Part of a small language model's weights: untied embeddings.
Each number is 200 + 40 x the weight over its row's rms, rounded and kept within 0 to 999. Layers, rows and columns count from 0. The size before them is the row's rms in percent of the matrix's.

# q: layer 3 attention query, 384x384, rms 0.114, rows 378-383, columns 0-95
# k: layer 3 attention key, 384x384, rms 0.11, rows 378-383, columns 0-95
# v: layer 3 attention value, 384x384, rms 0.113, rows 256-266, columns 0-95
# o: layer 3 attention output (transposed), 384x384, rms 0.107, rows 256-265, columns 0-95
q378,104,133,241,247,202,167,280,180,159,291,219,232,210,152,142,102,157,151,248,215,186,194,207,223,286,273,213,176,246,209,253,207,191,153,146,210,209,211,206,216,306,204,228,213,214,218,106,203,270,274,150,233,169,187,245,221,162,278,195,186,246,280,210,204,231,204,166,230,171,130,165,231,173,168,191,217,207,195,277,257,222,179,229,228,179,198,209,236,174,216,158,231,207,195,229,102,203
k378,100,172,199,290,103,215,181,169,171,177,140,223,224,242,144,134,216,269,210,213,192,112,193,153,176,232,177,218,272,209,231,216,172,237,203,111,192,158,177,189,159,216,172,196,161,169,170,199,136,109,223,188,257,156,180,279,196,165,201,146,176,217,218,191,184,187,177,185,219,244,182,211,212,148,266,138,217,163,176,142,153,258,183,121,189,167,123,253,248,199,184,192,189,196,238,209,206
q379,104,209,176,167,161,185,253,209,278,209,225,258,155,170,115,153,221,208,152,260,153,244,232,134,181,227,204,241,223,221,251,269,209,264,237,176,151,187,190,202,205,192,211,168,170,199,303,62,223,236,181,267,155,165,241,209,154,149,186,179,176,195,187,237,258,154,162,173,177,205,248,193,236,195,206,174,191,196,134,212,270,204,146,248,263,231,243,161,185,294,186,225,277,108,212,176,211
k379,100,179,200,249,221,173,200,185,207,201,181,214,229,241,179,176,193,213,175,165,181,149,227,225,227,153,247,177,160,169,194,232,222,146,153,181,123,212,165,246,109,223,193,199,231,219,180,232,231,241,181,236,282,144,227,225,211,155,187,236,214,177,242,188,183,230,346,270,191,177,311,211,179,192,148,176,223,182,130,135,165,161,195,178,139,210,226,173,121,216,142,134,176,252,217,222,184
q380,105,170,249,203,241,161,140,147,202,282,115,196,137,103,175,225,163,182,195,196,246,287,246,173,172,232,172,292,224,210,236,252,250,159,125,214,209,131,261,202,157,197,189,209,218,191,223,160,181,232,206,205,267,194,209,121,185,231,95,179,195,177,145,150,224,213,208,145,224,165,189,219,144,198,177,104,179,242,187,176,240,219,206,247,225,217,259,143,165,230,127,209,266,163,161,212,242
k380,099,196,212,174,175,176,193,232,147,210,164,247,188,253,235,259,204,230,195,121,196,223,234,191,249,254,218,180,190,161,242,183,216,201,247,163,176,200,257,204,232,246,265,181,194,240,271,212,209,208,204,255,259,182,214,220,216,197,300,184,203,124,184,218,225,167,237,234,198,205,170,144,123,117,232,215,213,215,136,237,192,193,164,228,243,224,215,170,175,188,209,241,222,288,187,137,147
q381,103,153,175,208,254,209,252,155,234,196,131,223,229,138,211,263,200,198,175,201,196,147,237,227,249,147,212,183,262,95,204,153,229,132,164,215,254,143,175,58,187,213,221,202,203,184,282,223,207,274,184,180,203,223,188,252,239,139,164,202,243,250,178,198,202,191,237,222,169,190,176,220,261,183,101,229,167,202,242,234,228,189,195,238,171,188,137,280,213,219,175,230,156,186,179,237,244
k381,101,248,199,179,237,104,178,211,193,183,237,201,186,258,191,207,224,106,227,245,148,213,226,216,214,171,211,250,189,266,219,216,263,188,177,190,161,229,192,206,222,165,175,160,200,172,183,230,263,219,162,245,186,220,234,182,161,140,237,122,185,189,198,176,177,102,323,159,209,104,159,262,182,182,138,230,205,154,171,239,242,219,128,174,208,239,203,259,189,184,171,220,149,256,228,144,174
q382,100,190,245,188,202,192,183,203,259,262,240,168,192,169,153,228,274,169,222,196,152,135,241,189,180,169,137,181,223,171,230,204,108,211,221,194,214,159,226,158,130,251,186,156,183,171,208,231,294,188,93,229,122,207,206,179,250,185,155,206,267,193,181,122,225,248,197,179,190,220,283,330,188,101,208,185,259,204,235,214,146,175,228,181,236,173,182,197,235,232,168,225,130,177,155,204,239
k382,099,181,233,226,223,273,259,232,196,161,198,197,158,148,206,149,218,176,214,187,218,246,178,183,225,276,175,245,131,246,199,224,233,172,194,148,189,254,194,203,245,221,211,157,131,215,165,182,175,218,242,251,209,198,178,133,188,158,172,154,171,173,225,295,219,152,160,181,221,167,218,120,216,251,199,211,265,215,203,282,268,268,216,196,247,225,226,239,215,147,201,172,210,210,169,222,259
q383,099,139,274,211,264,203,293,192,264,184,188,208,198,138,221,161,272,256,212,164,174,162,176,164,170,258,176,263,188,217,151,205,205,227,223,213,234,325,172,170,200,239,168,159,97,177,161,242,237,161,170,195,150,163,248,239,284,210,192,155,174,184,173,224,271,242,208,205,191,182,198,222,223,185,125,229,162,177,222,173,204,200,113,166,195,246,198,163,189,171,193,128,197,232,216,208,129
k383,095,148,107,95,232,254,178,173,144,176,148,200,155,197,186,222,122,213,151,232,178,223,248,223,183,130,159,218,193,133,230,101,165,238,169,220,145,212,193,208,164,215,143,216,162,201,134,206,163,166,193,228,209,192,159,215,165,84,152,235,199,195,218,202,180,132,187,225,270,196,161,200,187,151,279,161,234,109,194,234,264,212,249,199,246,172,199,238,152,300,178,218,216,199,250,208,235
v256,098,211,133,229,176,159,249,185,201,167,249,173,230,210,169,181,195,197,115,201,170,195,194,271,97,161,180,203,256,215,235,244,183,213,207,249,177,268,128,236,238,197,172,163,167,224,188,218,130,185,212,154,248,189,198,187,170,233,218,152,212,231,198,189,241,215,230,205,261,151,136,163,205,213,177,177,267,141,240,248,248,285,235,142,107,239,170,197,244,204,179,154,208,150,156,153,238
o256,099,268,160,246,170,206,222,248,245,174,154,247,218,176,251,251,217,106,158,161,178,175,198,141,242,215,214,234,197,154,150,181,203,160,140,186,223,221,268,204,230,162,236,162,199,168,215,174,213,236,245,271,182,230,157,244,168,192,117,185,177,223,177,144,130,236,188,203,215,232,217,218,239,199,192,168,136,174,154,247,212,129,233,190,155,178,178,252,207,215,200,233,221,252,199,237,228
v257,098,254,224,190,175,174,217,234,228,235,220,72,170,234,153,171,175,174,167,197,219,222,248,218,270,262,216,190,198,207,197,201,195,174,91,259,114,186,255,189,264,202,214,185,232,214,237,199,127,261,237,227,117,157,259,193,242,186,145,195,186,225,175,178,176,211,208,235,228,236,195,174,230,226,135,299,144,232,283,171,229,211,214,193,167,154,265,165,153,102,147,211,187,132,181,182,170
o257,099,206,209,193,199,254,161,290,211,197,71,213,154,232,154,246,188,244,272,127,194,203,166,203,109,151,143,156,177,240,121,170,202,202,174,144,192,186,201,252,182,215,148,300,250,203,229,137,137,224,218,212,165,242,164,145,173,233,226,246,171,165,159,176,168,205,148,219,163,243,170,208,210,213,238,209,119,137,174,206,221,236,173,282,182,199,81,147,204,192,223,201,230,273,170,263,216
v258,101,264,201,233,166,208,218,296,188,259,190,152,206,178,185,162,204,235,181,165,263,277,163,179,213,170,192,213,142,177,119,193,201,217,249,258,241,161,199,229,218,234,114,155,195,247,161,180,196,232,265,169,154,137,197,188,195,137,163,212,196,179,237,213,198,248,193,195,168,157,209,178,157,214,211,161,203,239,202,202,92,267,227,166,222,181,241,196,234,217,195,151,171,274,206,193,170
o258,102,216,110,273,212,251,188,172,162,196,174,211,251,192,257,231,211,202,179,266,184,161,187,235,206,224,242,240,235,194,185,232,259,206,202,240,213,197,172,229,177,270,189,232,186,173,186,266,128,160,188,228,190,202,169,183,176,125,166,207,169,185,232,249,247,167,173,284,219,182,170,185,215,168,238,218,186,183,185,186,175,211,187,158,194,240,209,269,247,203,213,180,186,151,220,212,200
v259,105,160,228,174,197,223,219,130,254,155,247,157,154,245,205,248,243,131,130,140,219,126,179,234,237,198,246,163,219,216,160,191,208,186,214,223,181,121,166,135,241,134,251,274,217,170,173,184,197,212,204,209,159,285,215,229,276,319,188,154,142,194,196,278,235,247,209,154,211,211,197,200,192,218,158,226,181,205,162,203,192,218,155,262,160,174,147,225,243,245,198,237,193,199,263,220,195
o259,106,260,193,171,173,173,251,162,214,248,240,217,195,240,199,251,202,198,236,235,205,218,146,235,218,267,174,82,253,199,171,250,259,240,204,202,218,179,229,166,219,272,250,204,154,249,200,207,258,152,166,190,177,206,219,244,173,157,202,130,254,214,201,234,149,182,135,160,297,249,219,226,195,306,258,183,222,188,210,213,187,197,208,247,205,178,224,179,185,192,190,190,237,177,188,248,183
v260,100,165,248,107,156,229,185,197,200,244,206,186,198,207,268,231,309,153,166,174,263,181,196,192,194,190,150,141,264,287,237,263,263,209,158,196,197,189,155,196,200,183,206,169,120,241,178,220,162,214,235,191,236,171,157,172,164,199,237,233,199,178,267,230,124,202,209,180,253,154,199,181,158,210,240,204,129,243,193,221,209,153,205,179,196,192,181,172,188,257,186,221,221,188,130,266,159
o260,101,226,256,182,228,206,184,222,217,179,232,181,182,265,157,183,169,286,143,149,104,181,196,170,202,168,167,207,153,174,246,237,253,261,280,149,162,179,313,266,221,187,149,179,235,190,199,185,82,187,144,161,201,214,219,198,230,187,180,182,248,153,143,121,203,227,188,165,189,184,136,153,161,186,128,128,213,188,238,204,243,219,220,189,177,221,176,213,183,168,219,223,245,245,250,191,169
v261,100,126,188,144,176,221,211,197,213,214,172,193,246,139,200,207,224,227,218,239,105,188,211,305,164,217,220,196,196,166,259,182,223,208,186,161,169,175,220,259,217,132,155,234,191,249,238,110,248,161,127,275,210,245,259,193,190,225,174,226,175,142,154,159,221,158,276,203,199,137,123,117,238,241,223,232,181,232,142,171,196,174,230,209,208,214,216,128,222,242,253,238,178,275,246,215,192
o261,098,300,202,212,145,242,253,232,202,153,197,207,184,242,207,85,304,236,199,120,182,257,204,208,234,152,201,268,155,170,138,182,168,225,202,182,182,266,170,157,160,195,193,178,262,197,177,173,258,214,184,224,253,215,245,188,145,203,171,88,169,139,210,182,231,229,176,196,180,184,162,127,150,164,125,193,165,263,199,211,209,224,203,202,218,159,223,230,117,189,131,237,186,213,211,203,201
v262,102,122,283,228,164,196,132,218,150,167,171,217,281,156,220,159,234,234,257,183,213,172,292,125,180,256,173,157,235,218,189,175,205,226,160,148,196,163,213,281,237,163,217,214,197,249,242,188,175,175,177,167,180,212,233,260,217,205,160,194,274,225,160,209,161,231,182,178,188,207,224,280,187,205,212,207,221,270,195,176,205,211,101,258,254,185,218,164,222,271,156,228,203,145,249,162,216
o262,099,292,198,140,197,243,205,164,144,186,203,233,181,206,187,164,179,179,230,217,177,209,175,226,209,157,209,305,191,255,204,229,254,210,236,226,169,140,110,193,163,172,233,199,202,171,211,216,185,250,187,206,184,194,139,117,225,267,159,144,200,182,271,172,170,205,159,217,186,267,217,247,96,151,200,182,155,176,201,202,180,229,139,172,199,159,221,190,220,198,234,163,190,232,218,150,140
v263,099,211,169,173,159,158,242,155,239,241,139,216,143,257,209,297,145,196,225,222,221,238,194,203,212,151,210,203,212,233,237,228,158,155,203,107,216,232,191,199,231,148,159,236,131,207,214,170,200,143,214,142,203,195,175,192,245,258,183,253,197,150,154,230,232,186,174,200,199,204,219,225,192,199,123,250,210,236,170,173,186,171,226,214,210,222,193,195,138,136,180,204,157,141,191,207,232
o263,101,185,226,213,214,153,181,187,160,147,203,188,200,205,224,196,173,191,180,227,199,223,276,262,195,274,229,193,178,194,194,210,173,121,196,193,192,219,262,291,171,200,241,229,205,205,234,198,284,229,161,291,232,251,184,200,192,215,197,214,201,232,178,260,194,216,160,165,198,172,211,148,194,204,89,139,172,180,120,177,225,193,245,211,193,178,261,224,226,216,167,250,117,137,231,300,153
v264,102,179,120,236,232,188,170,218,171,228,189,209,197,161,246,201,195,214,156,193,198,251,120,189,128,176,159,210,192,143,156,163,163,243,220,237,220,192,224,225,171,169,182,179,205,268,172,139,203,166,176,241,265,115,178,204,265,191,158,164,244,282,179,194,210,267,179,169,210,252,186,167,272,241,255,247,251,208,211,166,176,244,185,131,117,147,212,170,186,207,230,155,210,166,242,205,147
o264,103,200,223,165,194,188,249,141,220,200,164,178,183,239,162,201,259,152,157,238,127,238,201,203,262,239,210,236,180,208,232,193,236,179,239,146,220,226,175,181,209,176,178,204,229,117,224,216,228,156,97,208,131,142,140,199,200,253,209,195,200,202,261,235,126,204,245,184,245,219,247,198,217,197,210,246,233,150,234,250,238,249,153,159,216,200,240,246,203,250,146,240,199,251,237,246,169
v265,094,144,156,185,212,232,193,134,171,237,242,179,177,156,220,226,161,180,104,177,192,297,196,144,252,240,245,164,235,194,273,194,204,222,195,140,247,209,196,172,180,154,177,218,173,192,187,215,207,236,201,223,247,172,180,255,238,255,253,213,149,259,243,196,199,205,117,235,219,203,188,218,193,160,170,232,219,141,244,102,228,149,211,81,147,191,194,177,238,159,72,171,185,237,266,180,264
o265,097,132,209,249,195,233,211,233,186,275,191,206,188,186,177,201,126,147,242,165,229,187,183,179,231,158,204,134,157,242,176,209,266,198,196,117,262,250,133,212,178,168,154,188,179,214,207,255,150,160,253,225,135,137,132,212,234,236,193,178,225,304,220,226,244,243,200,200,222,238,159,230,208,303,219,198,210,213,156,248,270,216,179,115,175,195,201,175,180,149,210,212,211,160,217,218,263
v266,102,145,224,167,163,180,195,238,143,197,221,164,183,201,205,217,231,215,275,137,128,203,269,100,224,204,182,252,209,222,229,144,203,104,188,224,214,266,175,143,188,227,204,238,158,160,136,178,174,124,172,262,237,179,204,138,155,181,230,209,112,182,197,206,186,229,224,203,183,215,260,178,195,208,213,150,240,185,209,144,166,208,178,216,257,263,214,216,194,151,220,274,205,140,193,185,238